{"hidden_size": 224, "qk_norm": false, "dataset": "wikipedia_en"}
Each number is 128 + 24 x the weight over its row's rms, rounded and kept within 0 to 255. Layers, rows and columns count from 0. The size above them is the row's rms in percent of the matrix's.

# layer 4 MLP down, 224x448, rms 0.0486, rows 0-119, columns 0-55
size [ 99  95 107 111 102 101 100 100  95  99  96 108  99  98  99 118 106 108 105 103 102 100  97 100  99 102 100 114  93 100 106  95  93  98 103  96  99  88 101  97 101  94  95 105  91  96  98  91  88 103  98 102 106 105 105 103  99 100  98  94  98 103 102 103 128  98 100 101  96 100 101 101 101  99  97 101 100  97 101  96  97 105  96 104 101 110  98 101  94 101  92  99 100  96  91  99  99  99  96 101  96 102  98  91  98 111  97  97 106 100  94  97  94  86 103 102  94 104 102 104]
[[105 102 128 117  90 122  81  89 165 102 155 145 145 126 104 126 130 129 160 109 111 133 154 143 134 100 108 118 153 153 109 168 142  89 128 115 134 104 114 151 124 108 148 137 131 120 118 128 140  93 118 124 116 116 157 172]
 [130 134 142 162 131 115 116 118 139 133 132 136 133 101 129  94 135 131 100  95 181 148  94  76 170  90 170 192 177 135 129 134 176 169 111 148 104 134 136 105  71 131 101 168  90 124 113 127  90 134 126  72 163 107 110 123]
 [140 121 100 141 127  75 102 124 145 100 126 152 135 109 131 109  64 125 109 107 115 136 124 103 123 150 100 143 114 139 117 167 121 144 137 167  99 125 133 131 138 146 116 136 165 108 127 121 151  82 132 195 122 110 119 131]
 [146 115  83 125  98 107 141 111  79 137 101 127 143 153 125 129 149 101  80 103 164 166 131 135 162 141 108 148 157 155  92 129  96 112 114 156 103 116 135 134 111 143  83 138 154 113 125 148 122 113  96 121 118 145 111 125]
 [163 117 104  99  93 130 108 160  79 102 160 110 154 136 132 130 165 128 131 131 137 149 106 117 145 148  97 107 107 153 102 148 136 154  86 122 123 151 173 124 100  86 138  97 139 101 113 151 143 126  83 130 158 143 124 115]
 [113 136 167 159 136 156 125 126 150 120  72 123 113 116 111 130 131 133 124 134 125 121 118 139 101 163 127 167 127 132 174 150 140 106 130  84 134 130 147 136 165 157 131 139 160 189 120 135 138  89 161 112 100 129 141 139]
 [136  80 109 129 107  83 176 140 136 137 178 123 111 130 147 130 132 124 131 118 138 119 117 108  97 115 136 131 146 131 142 134  86 137  84 150 152 115 109 111 140 105 177 134 143 119 131 120 133 107 126 116 115 144 158  72]
 [ 94 124 115 116 121 130 137 137 100 150 167 146 107 115 110 160 147 126  85 119 121  90 120 141 152 130 121 146 150 116 149 143 104 126 117 104 131 141 185 110 140 130 144 134 132 131 106 148 139 132 128 127  73 130 157 138]
 [124 122 116 131 152 131 141 121 165 102 109 143 183 147 147 114  63 128 138 138 163 171 125 158 122 113 108 121 151 121 126 178 128  88 121 172 130 114 125 117 114 126 146 159 116 154 166 134 123 121 191 152  99 120 142  94]
 [111 160 119 125 158  86 130 143 153 125 143 148 124 131 114 138 141 104 114 130  85 121 145 143 126 123 144 154 124 124 130 155 149 147 130  94 141 114 116 130 146 126  91 120 180 134 113  97 123 107 128 143 144 111  90 114]
 [102 143 114 125 157 173  84 142 144 153 160 124  70 150 121 142 113 110 131 111 113 143 155 111 119  80 142 138 128 124 123 140 137 103  99 155 124 131 188 123 115 156 149 115 163 131 142 115 115 133 142 157 163 103 105 126]
 [149 178 162 118 103 146 185  94 116 130 126  82 175 138 118 151  96 132 103 104 131  91 148  87 161  79 141 131 109 132 120 140 143  98 140 138 140 114 156 147 128 147 110 128 156 203 127 155 115 147 142  99 153 140 155 118]
 [ 87 142 109 111 135 115 140  81 107 150 116  98 126 123 127 124 133  93 127  85 163 130 124  76 129 142 111 124 122 120 105 108 142 115 115 128 106 163 121 102 102 117 103 111 128 101 109 136 135 137 155  93 108 158 140 112]
 [116 122 147 149 141  92 103 138  87 136 102  94 168 100 121 170 134 136 142 126 151 141 152 117  76 141 130 123 121 105 130 162 158 110 131 125 111 112  87 129 130 161  99 185 130 141 150 145 153 121 160 134 125 152 106 143]
 [102 139 107 142 119 140 145 170 145  97 147  88 181 120 129 152 179 170 116 176 151  89 174 125 130  93  97 102 110 114 130 155 106 109 152 192 114 121 122 124 131 144 132 127 125  99 129 144 117 119 156 147 136 100 104 140]
 [136 149 127  86 160 164 139 154 141  89  74 118 150 141 119 156 160 132 100 149 154 143 122 132  98 105 105 138 148 147 124  90 130 148 129 147 118 147 116 119 105 131 170 111 123 213 115 146 117 157 157  71 162 144 167 149]
 [111 140 108 100 159  96  90  70 113 109 118 119 101 121 160 148 137  98 105  77 111 140 125 114 115 173 107 155 127 129 118 162 141 175 127 122  96 135 137 139 122 160 114 106 171 133 141 136 113  90 147 111  82 153 120 120]
 [126 127 125 142 118 156  72 102 146 133 106 115 128 127 128 130 104 145 142  45 109 159 103 136 165 134 106 134  98 146 105 129 143 120 141 127 121  94 147 124 139 109 143 141 182 160 104  81 118 118 118  91 128 115 123 153]
 [ 63 138 118 112 115 162 107 214 126 138 150 115 144 145 149 153  59 138 147 149 151 184 151 140 133 138 102 141 137 138 101 124 106 116 103  90 142 122 159 126 121 106 156 106 128 132 151 102 132 132 184 110 129 125 141 177]
 [132 101 132 138 164 122  85 131 148 119 161 146 175 129 124 114 111  71 139 126 135 135 132 101 126 142 169 110 140 107 138 126 123  77 162 122  93 179 125 112 129 190 116 106 145 115 173 143 112  89 172 135 154 136 170  92]
 [113 133 172 110 166 130 154 143 115 131  77 115 115 111 126 129 161  91 100 172 138 114 139 128 115 103 145 121 100 143 143 139 143 116  60 119 139 110 133 113 111 113 112 120 108  67 153 147 126 167  99 154 125 123 151  98]
 [116 147 115 116 122 106 149 119 138 163 127 140 109 140 106 112 167 104 148  74 145 115 152 151 120 151 107 153 161  96 126 145 118 153 143 138 156 142  92 119  86  76 149  94 129 154 130 144 121 113  72 159 117 128 136  97]
 [148 131 105 111 120 124  95 156 108 113 141 141 131 108 109 135 113 132  94 129 137 162  87  89 128 130 134 110 139 147 142 121 149 166 129 149 128 107 122 120 159 168 136  96 139  84 144 150 128 123 143 129  85 110 124 137]
 [115 141 162 126 127 133 142 160 113 161 120 127 102 116 148 124 161 128 154 144 155 114  86 139 128 128 138  92 112 130 156  85 183 126 172  71 118 134 110 131 109  88 118 193 140  82 123 104 137 154  75 152 125 127  70 143]
 [113 130 123 144 156  95 145 117 152 134 166 102 133 127 144 100 152 135  87 126 160 160 128 108 108 119 134 150 121 118 127 129 128 141 149 116 115 141 127 144 145 130 141 128  98 120 102 124 117 117 141 154 125 130 156 140]
 [159  82 188 145 165 150 120 182  74 161 145 117 123 118 101 137 101 125 139 117 132 129 136 109 136 155 137 122 162 144  83 141 117 125 140 116 129 177 112 129 111 124 127 105 143 113 127 112 110 129 114 102 130 143 129 161]
 [120 126 100  99 145  96 149 110 163 122 116 124 162 171 102 107 115 172 113 140 117 114 140 110 130  94 124 142 148 114 137 116 122  98 107 156 151  99 130 106 112 105 122 133 131 124 165 134 115 144 182 132 132 119  96  97]
 [111 181 102 127 159 121 115  92 110 131  77 144 113 126 185 136 149 127 144 145 135 143 145 172 159 152 117 103 151 132 164 164 112 149 147  99 149 163 145 140 139  97 128 121 148 141 132 151 112 114  56  65 139 135  34  95]
 [132 110 107 145 122 143 139  96 120  87 152 135 163 149 138 166 121 119 119  87 102 172  96 123 133 138 114 103 143 137 126 170 167 149 166 144 127  97 172 129 119 103 100 153 133 155 112 146 138 134 149 135 153 125  93 125]
 [138 113 122 122 127 119 142  93 132 137 100 132 122 135 132 129 154 151 120 111 148 146 120 156 136 110 135 127 145 104 153  83  93 120 144 147 111 155  80 137 126 110 127 101 132 120 126 111 111 153 164  95 144 136 122 115]
 [128 151 143 108 100 185 147 145  62 110 133 111 135 121 153 125 122 159 103 136 123 160 122 112 150 143 125 122 146 137 129 105 107 130  99  94 135 124 125 148 133 158 146 138 125 104 145 122 126 147  53 110 142 109 103 213]
 [160 119 117  60 109 122 123  88 143 131 134 136 132 126 121 131 140 133 116 122 163 105 127 137  87 114 121 151 114 134 171 108 116 150 127 154 151 143 151 122 147 105 130 100 161 116 109 121 133 130 141 127 116  63 105  81]
 [123 112 118 110 111 136 112 108 193 107  93 145 172 136 116 118 134 128 107 133 173 127 157 115 155 137  91 121  99 166  95 122 149 162  56 107  84  83 140 107 131 173  75 131 113 153 138 109 122 116 112 124 153 128 139 120]
 [115 140 107 106 130 116 124 127 176 139 126 138 125 121 111 142 125 126 163 148 125 133 160 155 118 118 141 155 153 136 111 129 130 136 146 151 115 137  97 139 139  76 118 160 106 155 142 142 131 127 131 107  95 169 161  90]
 [141 115 141 118 121 144 144 147 127 138  88 112 136 136 163 123 141 126 138 178 115 193 128 127 125  80  99 104 129 103 117 118 143 108 132 144  91 134 132 102 125 123 123 159 156 106 120 135 148 163 160 165 169 140 128 132]
 [133 158 102 167 116 143 109 110 140 110 122 145 197 124 124 106 111 147  74 206 149 136 153 148 144  90 103 107 115 136 132 156 127 135 113 134 112  81 107 143 136 133 160 146  97 149 100 109 126 133 101 160 148  97 153  97]
 [117 161 150 141 165 118 154  90 145 135 156 148  74 122 141 153  88 162 107 144 113 108 121 118 114 148 120 147 148 140 133 137 121 101 196 147 123 130 114 126 106 115 143 152 132 117 140 113 105 167  92 127 103 105 108  99]
 [177 177 146 146  78 100 120 122 103  98 118 125 109 123 112 115 117 167 148 107 142 141 157 127 101 132 113 120 100 144  99 103 199 139 148 119 148 140 148 154 108 120 122 134 152 103 124 132 150 113  73 139 117 166 101 167]
 [117 103 116 114  96 116 104 159 151  96 179 115 106 112 146 143 105 160 135 121 129 117 119  94  88 145 123 120  91 151 143 103 119 141 125 133 157 169  74 115 111 113 103 141  89 131 141 134 139 110 133 134 108 147 142 130]
 [108 141 161  92 154 135 132 126 126 128 144  95 136 125 169 108 126 126 148 186 137 164 178 147 132 104 117  87 105 113 155  93 113 148 119  89 148 125 108 119 177 143 125 111 160 168 123 134 120 141 136 152 147 135 134 136]
 [158 142 134 118 185 147 187 113 158  68 110 129 158 157 128 161 113 136 104 124  91 117 157 145 147 129 123 100 136 102 166 104 149 124 105  93 132 134 102 132 152 176  97 151 149 155 107  97 120 194 123 112  92 105 118 103]
 [133 112 138 121 128 108 142  95 189 114 182 126 173 125 100 135 161 161 125 106 139  69 112  92 143 126  89 120 107 112 155 145 143 140 140 124 135 126 135 108  98 104 132 136 123 176 111 139 139 133  66 102 128 128 121 115]
 [131 155 116 155 127 152 123 118  90 152  97 121 135 110 125 139 158 114 113 124 113 123 133 119  94 133 136  92 153 145  84 113 142  90 119 100 133 108 145 128 137 119  90 170 138 120 143 144 133 135 108 145 139 138  90 125]
 [140 111 123 141 114  79  87 120 100 128 110  95 118 145 182 155 116 113 147 123 110 191 165 148  90 135 116  74 105 119 128 163 104 116 102 144 118  91 136  84 110 118 151 125 157 138 138 120 143 130 142 134  77 151 131  85]
 [101 147 141 119 161  95 109 129 128 104 138 149 150 113 126 147 144 154 103 114 112 107 128 166 144  83 137 153 158 142 121 114 128 160 178 143 123 133 134 148 144 135 120 115 137 103 128 118 120 155  93 128 130 146 145 135]
 [160 127 136 145 134 105 111 152  90  76  46 122 139 140 143 117 122 115 118 123 171 133 135 138 121 159 118 116 188 112 118 113 135  90 144  99 130 125 126 126 189 100 135 141 173 103 157 124 110 153 105 136 141 152 123  85]
 [113 166 139 181 125 100 119 156 106 130 122 141 127 105  58 155 108 122 154 152 108 147 126 150  86 118 174 134 116 153 141 123 103 113 117 111 131 122 122 139 181 167 125 123  70 117 127 117 149 118 143 156 121  89 111 154]
 [166 124  71 102 155 162 102 117 152 119 155 125 111 147 149  82 157 140 182 110 133 106 122 121 148 162 125 174 131 129 130 104 129 116 125 107 138 156 185 148 144 173 117 135 106 133 111 113 124 106 158 124 177 101 129 140]
 [122 133 144  79 129 148 125 151 180 140 111 124 128 156 155 106 143 122 124 150 150  91  99 151 177 137 149 126 132 151 102 152  98 138 131 117 137  86 127 136 120  97 150 162 125 131 157 135 116 159 169 113 113 131 152 103]
 [138 156 125 128 140 141 140  91  73  84 127 137 116 146 111 127 148  80 120 146 134  82 112 144 143 122 161 141 139 130 122 145 126  74 117 162 144 118 132 116 123 109 158 123 117 120 112 108 134 151 121 152 117 128 122 127]
 [151 113 153  52 129 125 150  81 159 148 133 149 125 140 130 161  80  96 113 131 114  35  93 144 141 158 165 129 116  93 129 109 129 114 171 140 120 127 137 112 169 101 138  99 126 110 150 150 139 142 118 147 162 110 120  83]
 [114 116 116 129 143 171 119 141 145 139 182 138 125 118 157 134 121 122 171 136 133 147 152 148 121 123  93 144 141  99 131  94 143 185 105 147  97 110 136 141 158 129  73 110  87 103 139 157 127 131 114 119 116  84 153 124]
 [135 139 139 133 160 144 134 152 122  90 142 114 121 115 131  96 128 161 182 122 146 128 114 150 135 160  86 116 135 119 109 143 110  85 175 152 136 116 135 126 141 153 148 142 182  77  98 102 127 187 151 146 154 135 138 121]
 [102 122 115 148 109  93 113 110 107 152 106 149 105 129 138 140 157 141 139 125 137 131 119 140 116  59 148  94 115 141 116 118 125 128 133  86 130 156 139 140  64 133 125 154 144 101 137  95 136 136  99 117 129 146 119  64]
 [108 104 134  94 180 120 143  93 163 105 107 135 125 134 121 100 111 121 104  98 136 150 153 104 120 192 129 117  92 138 131 140 156 139 119 136 135  94 159 133 139 134 100 135 208 155 136 135 134 110  98 129 133 136 150 187]
 [125  92 112 138 155 164 151 169 110 149 136 111 140 135 119 151 150 186 114 113 159 162 112 141 115 120 139 153 119 127 125 138 117 166  95 120 142 178 116 139 123 124 106 131 106 138 130 166 140 112 115 101 156 126 151 154]
 [130 149 119 136 117 177 117 142 191 138 147 128 159 100  96  84 170 128 123 106 124 107 118 160 113 114 119 156 110 146 144 130 146 159  88 172 104 121 133 121 145 115 166  95  70  85 148 136 131 150 174 125 156 127 152 102]
 [ 73 121  61 144 154 142 108 199  55 151 144 156 153 136 114 191 170  93 120 120 110 145 128 123 122  87 141 117 130 121 128 125 125 136 134 118 111 181 127 127 159 110 108  88 134 112 124 168 136 167 175 128 120 131 122 158]
 [133 120 128 137 137 160 154 123 143 111 145 124 120 118 128  88 100 134 119 116 126 156  94 140 135 128 112 124 138 119 145 131 139 137 124 115 121 132 120 113 104 144 105 119 137 100  87 129 132 150 124 136 143 118 111 131]
 [123 146 128 118 128 170  75 172 165 137 156 117 143 133 134 116 105 165 140  99  93 132 144 121 170 177 118 157 166 117 152 175 149 191  97 123 119 129  80 139 103 165 140 128 155 127 156 115 123  99  86 126 158 121 150 144]
 [ 90 116 120 158 116 130 124 129  86 116 114 136 126 126 153 117 145 150 140 107 157 122 123  99 133  90 132  94 123 117  66 163 155 100 132 144  87 157 110 117  76 132 148 145 141 138 149 102 117 109 147 134 117 125 135 190]
 [108 110  76 174 147 154 120 105 141 119 103 150  92 144 138 128  85 158 133 127 128 197 103 145 155 124 121 151 170 154 128 126 128 128 139 115 160 160 152 137 140 154 132 143 127 111 122 107 137 145 161 164 134 103 110 148]
 [132 208  78 104  89 106 114 180 120 106 118 113 123 115 102 110 112  84 130 136 127 125 155 131  81 145 118 116 139 149 100 118  88 100 126 107 113 127 119 107 138 123 129 131 112 137 101 124 114 163 123 140 121 140  81 104]
 [118 153 104 139 118 109 106 105 122 101 144 146 146 138 113 106 105 119 136 127  93 145 166 152  99 101 131 139 137 117 160 149 130 139 143 122 128 113 139  96 154 140  98 122  91 145 130 163 147 137 174 122  89 101 146 100]
 [ 94 127 151 159  92 135  92 110  94 165 162 176 154 135 128 134 145 103 100 136 111 140 104 116 122 118 156 151 129 107 160 114 138 114 166 166 142 123 126 116 112 108 143 111 127 191 165 177 139 162 112 137 186 148 125 163]
 [131 144 143  83 144  73 163 113 128 189  99 110  83 139 158 114 125 153 120 141 138 100 111 154 114 146 165 116 129  96 123 149  91 158  94 165 127  88 130 141 112 110 149 131  95 136 149 124 154 173 130 187 120 122 151 110]
 [153 126 158 117 109 132 136 172 141 112 106 131 128 140 140  51  97 114 138 116 134 131 132 160 142 138 123 131 119 139 149 123 104 123 128 127 111 132 142 115 148 117 115 124 112 147 146 127 142 132 117 126  65 113  93 163]
 [147 173 169 171 132 152 107 197  89 142  92 123 106 149 108 128 148 130 122 101 137 117  93 111 131 137  96 138 149 133 116 136 131 109 139 144 122  66 158 121 109 135 120 129  78  94 127  81 138 153 131  90 162 128 111 146]
 [118 145  99 126 146 144 164 142 113 128 113 142 179 107 135 142 130 119 166 159 119 118 135 163 121  94 175 127 130 158 105 130 107 122 127 127 132 135 134  84 145 123 105 141 127 119 137 141 128 119 113 133 135 118 113 132]
 [160  85  97 110 143  62 146 118 115 138 164 117 117 133 122 109  72 134 134 122 123  88 106 155 147 128 120 156 158 114 117 146 147 146 167 128 129 101 169 137 111 109 141 139 132 190 175 124 135 173 172 109 148 146 111  87]
 [152 131 156 134 157 136 145  95 132 156 101 176  66 118 131 158 131  81 128 129 127 137 104 129  98 130 133 136 143 108 151 130 152  78 126 110 142 131 153 124  92 135 108 112 129 128 117 138 131 101 166 113 116 158 131 140]
 [121 185 113  92 121 181 136 136  67 119 198 126 132 123 121 130 132 119 137  94 178 130 157 104 138 110 133 148 146 132 128 120 118  88  91 123 114 151 139 149 174 106 172 126  82 134  95 122 125 129 132 110 136  73 147 190]
 [122 133 157 124 137  80 100 116  96 144 140 110 158 131 127 180 123 167 106 116 169 102 133 122 114 150 171 116 111 122 139 129 121 115 119 152 146 160 190 140 142 118 143 118  80 141 128 155 117  63 124 142 172 111 100 139]
 [148  89 169 149 100 128 125  86 113 186 156 124 111 112 167  95 158 124 165 159 122 133  84 102 130 140 144 146 113 148 121 139 156 135  66 154 122 139 137 154 146 128 106 122 123 141 115  96 137 115 107 177 144 124 151  92]
 [105 133 158 136 123 142 122 101 132 161  95 126 124 143 148 147 151 106 114 130 112 130  86 124 112 148 148 144 133 107  95 104 165 129 133 123 129 119  81 125 122 115 165 131 109 107 120 152 149 117 163 144  98 129 130 131]
 [133 135 200 124 143 127  92 124 137  95 155 141 146 127 118 138 145 150 138  95 177 129 174 110 131 125 133 132 144 128 130 127 144 106 121 117 125  79 126 109 140 121 155 158 113 148 135 160 144 154 160  65  82 114 137 147]
 [143 114 158 127 130 151 146 161 103 130 144 115 129 146 132 191 107 157  99 165 113 114 119 146 126 107 139 181 124 101 103 147 146 138  84 125 132 107  88 143  65 153 162 119 148 111 105 110 116 174 105 115 107 140 167 122]
 [127 127  75 111 118  90 124 150 114 129 130 149 131 131 151 105 134 133 104 155 141 124 112 112 135 153 102 117 146 107 150 157 136 116 120  98 124 131 119 149 145 183 147 120  98 146 126 131 116  93 111 129  89 160 120  96]
 [ 99 147 124 110  97 176 108 154 110 170 138  94 107 122 150 101  75  86 121 116 173  73 143 119 137 170  99 104 106 125 101 105  77 160 147 127 111  86 142 133 172 146 166  94  84 154 119 102 140 121 143  88 118 146 138 148]
 [119 134 139 129 129 114 131 156  94 153 144 107  97 114 108 158 205 120 117 105 115 150 122 163 131 143 124  60 125 122 149 143  97 105 173 115 139 182 157 121 127 151 127 141 102 112 124 125 142 134 161 137 136 167  78 110]
 [141 107  81 134  75 117 127 143 142 159 133 130  90 125 149 107 123 147 151 178 128  66 137 126  98 136 135  99  78 121 133 174 145 125 149 148 125 112 155 130 115 145 156 192 158 105 130 157 122 150 101 128 105 135 135 191]
 [ 82 128 113  96 157 117 139 166 109 137 186 112  92 136 145 152 134 133 131 165  62 107 156 102 164 135 119 136 114 130 135 102 132 153 131 148 133 114 139 140 158 155 113  98  89 116 137 110 136 101 111  87 104 122 100 164]
 [147 135 129 158 162 114 172 131 131 113 131 138 121 153 149 102 138 133 133 145  68 142  91 176 139  94 101  97 141 116 173 167 128 138 135 122 155 146  95 138 122 113 132 110 155  87 168 139 117 104 132 101 201 159  95 146]
 [174 111 112  79  92 170 139 120 126 176 144 129 140 119 110 163  84 133 134 134 111 125 130 109 152  94 133 145  80 108 148 152 139 110 128 139 150 111 122 135 104 151 122 132 103 109 102 149 122  96  84 134  88 125 125 137]
 [106 123 102 123 114  90 126 114 100 118 114 129 116 130 136 134 119 120 176 120 125 111 150 149  64 113  93 120 129 129 134 137 172 105 119 116 135 105 151 117 165 127 120 137 134  67 139 118 124 200 125  88 154 131  82 161]
 [122 124 146 141 166 123 139  81 191 138 148 125 186 159 139  99 130 129 167 139 126 111 112 110  97 152 122 170 129 128 146 105 125 132 123 124 149 110 139 126  96 146  72 145 148 131 150 156 136 158 142 155 145 127 189 149]
 [114 155 117 174 173 121 154 149 110 124 126  96 140 102 113 110 160  87 115  87 129 109 137 105 159 136 129 116 139 133 154 100 123  88 152 109 146 131  97 119 155 127 150 148  93 127 147 113 123 142 136 116 130 137  77 154]
 [107 114 107 103  99  81 103  91 163 101 159  96 105 173 149 117 124  86 153 124 104  78 131 119 145 136 139 109 108 113 146 137 138 110 144 174 140 165 114 146 158 127 115 151  88 108 126 152 125 102 179 153 115 149 116 155]
 [117 113 124 155 155  92 127 182  96 119 103 121  71 147 131 158 150 160 100 127 113  66 124 141  66 104 158 117 141 132 155 118 126 111 125 179 118 121 145 143 156 118 161 149  86  86 137 139 135 142 149 112 113 162 128 113]
 [103 168 113 138 150 135  82 113 134 110  72 122 129 115 110 101 113 125  93 113 146 107 102 136 128 122 157 107 131 133 120 116 100 153 158 106 130 146  95 119 131 115 123 148 141  97 109 128 130 132 147 122 108 126 115 112]
 [147  97 134 141 104 165 145 117 112 125 142 127 113 131  83  97 192 127 142 154 131  72 116 137 124  97 176 150 141 118 107 152 124 109 124 113 104 129 129 132 102  82 179 124 169 112 129 128 107 137 103 147 150 155 122 130]
 [ 94 151 188 128 134 155 150 144 186 166 151 125 102 136 138  82  98  94 131 107 142 102 129 109 154 157 138 132 145 128 134 132  80 144 110  87 105 160 137 112 127 143 125 174 155 111 138 102 127 137 156 130 132 132 103  90]
 [ 92 143 118 163 137 110 150 120 133  93 105 110 137 133  74 165 109 121 116 127 144 134 156 108 143 123 107 129 113 145 131 150 156 151 126 155 135 135 167 151 122 126 142 110 134 145 106 117 132  85 115 167 163 136 108 179]
 [129  98 117 116 131 109 153 120 107 106 120 152 172 141 134 109 121 114 157 130 119 114 161 131 128 143 158  96 144 114 122 112 135 107 140 146 135 125 155 160 130 148 119 153 122 154 128 192 137 114 140 139  86 116 131 150]
 [137  88  84 133 139 103 104 125 115 104 125 142 114 136 186 135 146 103 127 138 137 123 174 104 142 184 135 118 136 136 174 132 103 130 139 156 118 171  90 150 124 119 104 119 130 122  97  95 129 144 141 120 136 132 177 163]
 [148 122 135 167 150 125 156 111 147 129 121 152 133 120 122 127 125 129 101 142 102 132 116 127 125 104 150 137 110 137  92 110 127  93 195 110 131 107 138 111 102 112 107 133 179 106 113 119 151 120 164 129 124 138 136 160]
 [136  70 122 132 159 135 135  62 124 132 159 154 144 139 160 150 131 130 136 102 146 133 118 112 123  98 121 171 187 138 107 122 119 144  92  92 134 117 128 114 142 125 115 106 125 139 140 146 112  89 125 125 194 118 128 133]
 [100 143 162 165 166 140 143 133 133 141 145 142 164 137  93 109 123 121 143  82 151 105 161 159 129 119 143 151 144 133  62  84 137 131 115  93 105 105 109 140 137 124 111 134 111 111 127 154 127 176 171 138 144 145 120 118]
 [110 145  94  83 122 153 153 106 128 167 142 132 135 114 122  90 122 174 155 124 139 151 144 130 124 108 116 137 112 100 109 129 133 118 126 136 134 130 120 123  90 130 136 128 140 117 142 131 121 125 152 128  91 134 155 165]
 [156 116 108 130 104 160 115 142  61 174 155 130 118 115  99 139  97 145 121  99 151 156 175 128  95 151 109 141 139 137 121 104  93 132 124 171 124 122 161 108  99 107 150 128  99 170 123 117 140  93 113 150  64 119 153  98]
 [149  83 129 147 154 138 101 155 102 130 157 126 123 144 143 133 123 133 115 173 119 108 110 123 134 146 131 136 116 100 194 151 126 125 187 127 122 141  69 128 135 123 162 105 130 185 165 147 109 133 107 119 155 144 114 140]
 [101 172 180 129 117 116  89 169 133 118  84 125 158 113  96 163 130 125  69 140 127 133 124 139 113 126 168 141  86 125 175 137 140 121 114 120 129  90 154 118 105  82 141 139 150 136 122 115 129  99  78 145 102 123  76 112]
 [ 97 104 133 126 124 140  98 164 117 134 145 137  98 110 148 105 184 134 126  66 113 121 123 105 129  94 121 148 122 118 124 128 161 120 124 152 105 120 146 127 117 152  97 123 209 147 126 111 125 129 171 128 138 115 113 151]
 [ 99 129 131 141 175 119 124  84 106 104  87 150 136 106 158 140 104 110 130 137 127 114  81 130 134 148 119 166 110 110 125 147 146 118 177 153 125 141 117 134 119 136 104 148 156 111 132 128 128 117 128 121 114 138 138 130]
 [149 138 102 134 173 135 191 129 154 130 122 140 129 147 112 135 156 132 153 102  95 142 133 101 117 118 143 101 165  94 118 121 103 145 119 113 120 128 112 128 154 117 168 103 126 142 122 138 127 132 140 144 106 124 117 131]
 [125  89 102 144 126 166 133 120 135  84 144 126 116 142 121 130 105 153 104 155 127 154 103 131 106 107 112 146 135 133 150 104 109 124 112 165 123 139 164 120 166 135 138 143 147 146 145 118 116 129 150 114 135 104 176 165]
 [157 129  89 136 119 103 111  88 131 106 143 157 172 130  86 105 103 130 193 136 138 123  92 150 102 150  92 109 120 130 105 138 148 148  96 151 129 175 147 160 133 160 118  95  95 141  89 125 120 133 179 130 140 127 167 164]
 [115 155 137 153 149 122 125 136 161 119 123 119 130 119 114 155 173  83 130 138 137 142 143 146 126 111 118 148 144 136  97  99 124 110 175 167 129 118 129 118 105 149 123 132 116 115 130 127 125 174 151 109 104 139 165  94]
 [147 124  74  90  82 171 132 148 118 137 100 164 123 128 123 148 124 127 122  90 143 144 103 144 118  94 142 135 133 116 175  92 103  90 125 142 135  72 128 120 187 132 105 114 165 178 117 139 124 139  93 105  85 121 143 137]
 [138 174  94 150 122 132 105 110 120 151 116 169 127 113 122 150 138 100 131 177 119 104 123 153 153 147 147 108 136  95 130 157 129 128 139 138  86 116 124 142 150 105 185 144 109 158 111 117 109 115 110 127 118 117 113  95]
 [138 131 150 149 153  89 140 135 135 101 111 136  94 118 117 141 152 129 134  99 181 177 168 140 144 146 107 161 121 154 181 148 123  90 134 177 120 147 116 114 148 131 152 129 130 160 128  78 115  91 114 104  84 114 116 128]
 [147 111 120 135 146 147 107 158 138 162 141 113 153  97 164 117 131 156 120 139 142 136 167 153 101 134 112  87  83 136  65 120 146 158 124 125 119 102 126 126 126 125 146 123 150 119 127 136 120  88  67 154 107 153 135 149]
 [143  82 179 114 101 170 136  87 155 149  87 151 129 114 108 120 118  97 128 167  94  91 125 127  78 117 121 132  79 124 136  97 131 156 144 154 118 124 110 121 121 152 136  88 142 158 140 108 144  87 142 135 171 116 156 101]
 [125  88 132 131 167  94 122 144 118 148 111 178  81 145 139  76 137 150 144 114 125 137 128 140  98 146 116 152 124 114 152 145 123  99 131 158 118 132 118 108 150 109 133 104  92 125 119 104 119 117 163 122  87 151 139 121]
 [ 76 113 158 102 139 136 121 125  88 153 111 148 153 136 159 117 173 134 182 134 135 157 142  98  95 146 171 119 129 120 167 140 129 119 136 143 128 130 111 139 147 141  93 115 134 147 149 131 118 170 145 146 130 149 130 123]
 [123 159 106 132 103 101  96 131 142 126 101 152 131 121 158 117 140 153 132 119 151 103 146 149 125 111 118 131 109  98 130  68  90 146 129 144 164  78 156 155 141 110 143 105  97  76 149 122 141 130  97 105 116 125 128 130]
 [135 138 136 142 131 161 112 207 144 143  91 155  66 134 102 147  95 138 127 136 143 155 117 116  81 112 143 139 135 146 165 135 137 149  89 105 136 110 118 120 127 108 132 128  89 143 119 121 125  92 152 154 135 110 161 170]
 [129 116 166 118  98 167 119 103 164 151 162 139 131 122 127  99 156 123 112 114 149  77 108 107 143 169 131 110 157 112 116 153 125 134 162 130 111 147 156 112  98 142 142 146 120 142 117 116 143 131 122 124 147 138 118 129]
 [130 160 105 172  96 129  94 160 136 177 152 140 158 126  76 119 140  99 131 138 104 149 112 115 107 141 142 155 111 117 163 119  77 114 104 157 125 145 163 152  84  93 136 137 108 127 151 161 140 143 189 127 121 126  94 136]
 [131  96 130 131 116  72 107 140  95 112 106 100 107 128 127 130 100 108  92 134 108 211  88  94 109 121 134 120 132 143 131 117 102  86 117 121 133 146 140 124 124 115 113 107 149 118 147 138 143 113 130 125 133 114 109 120]]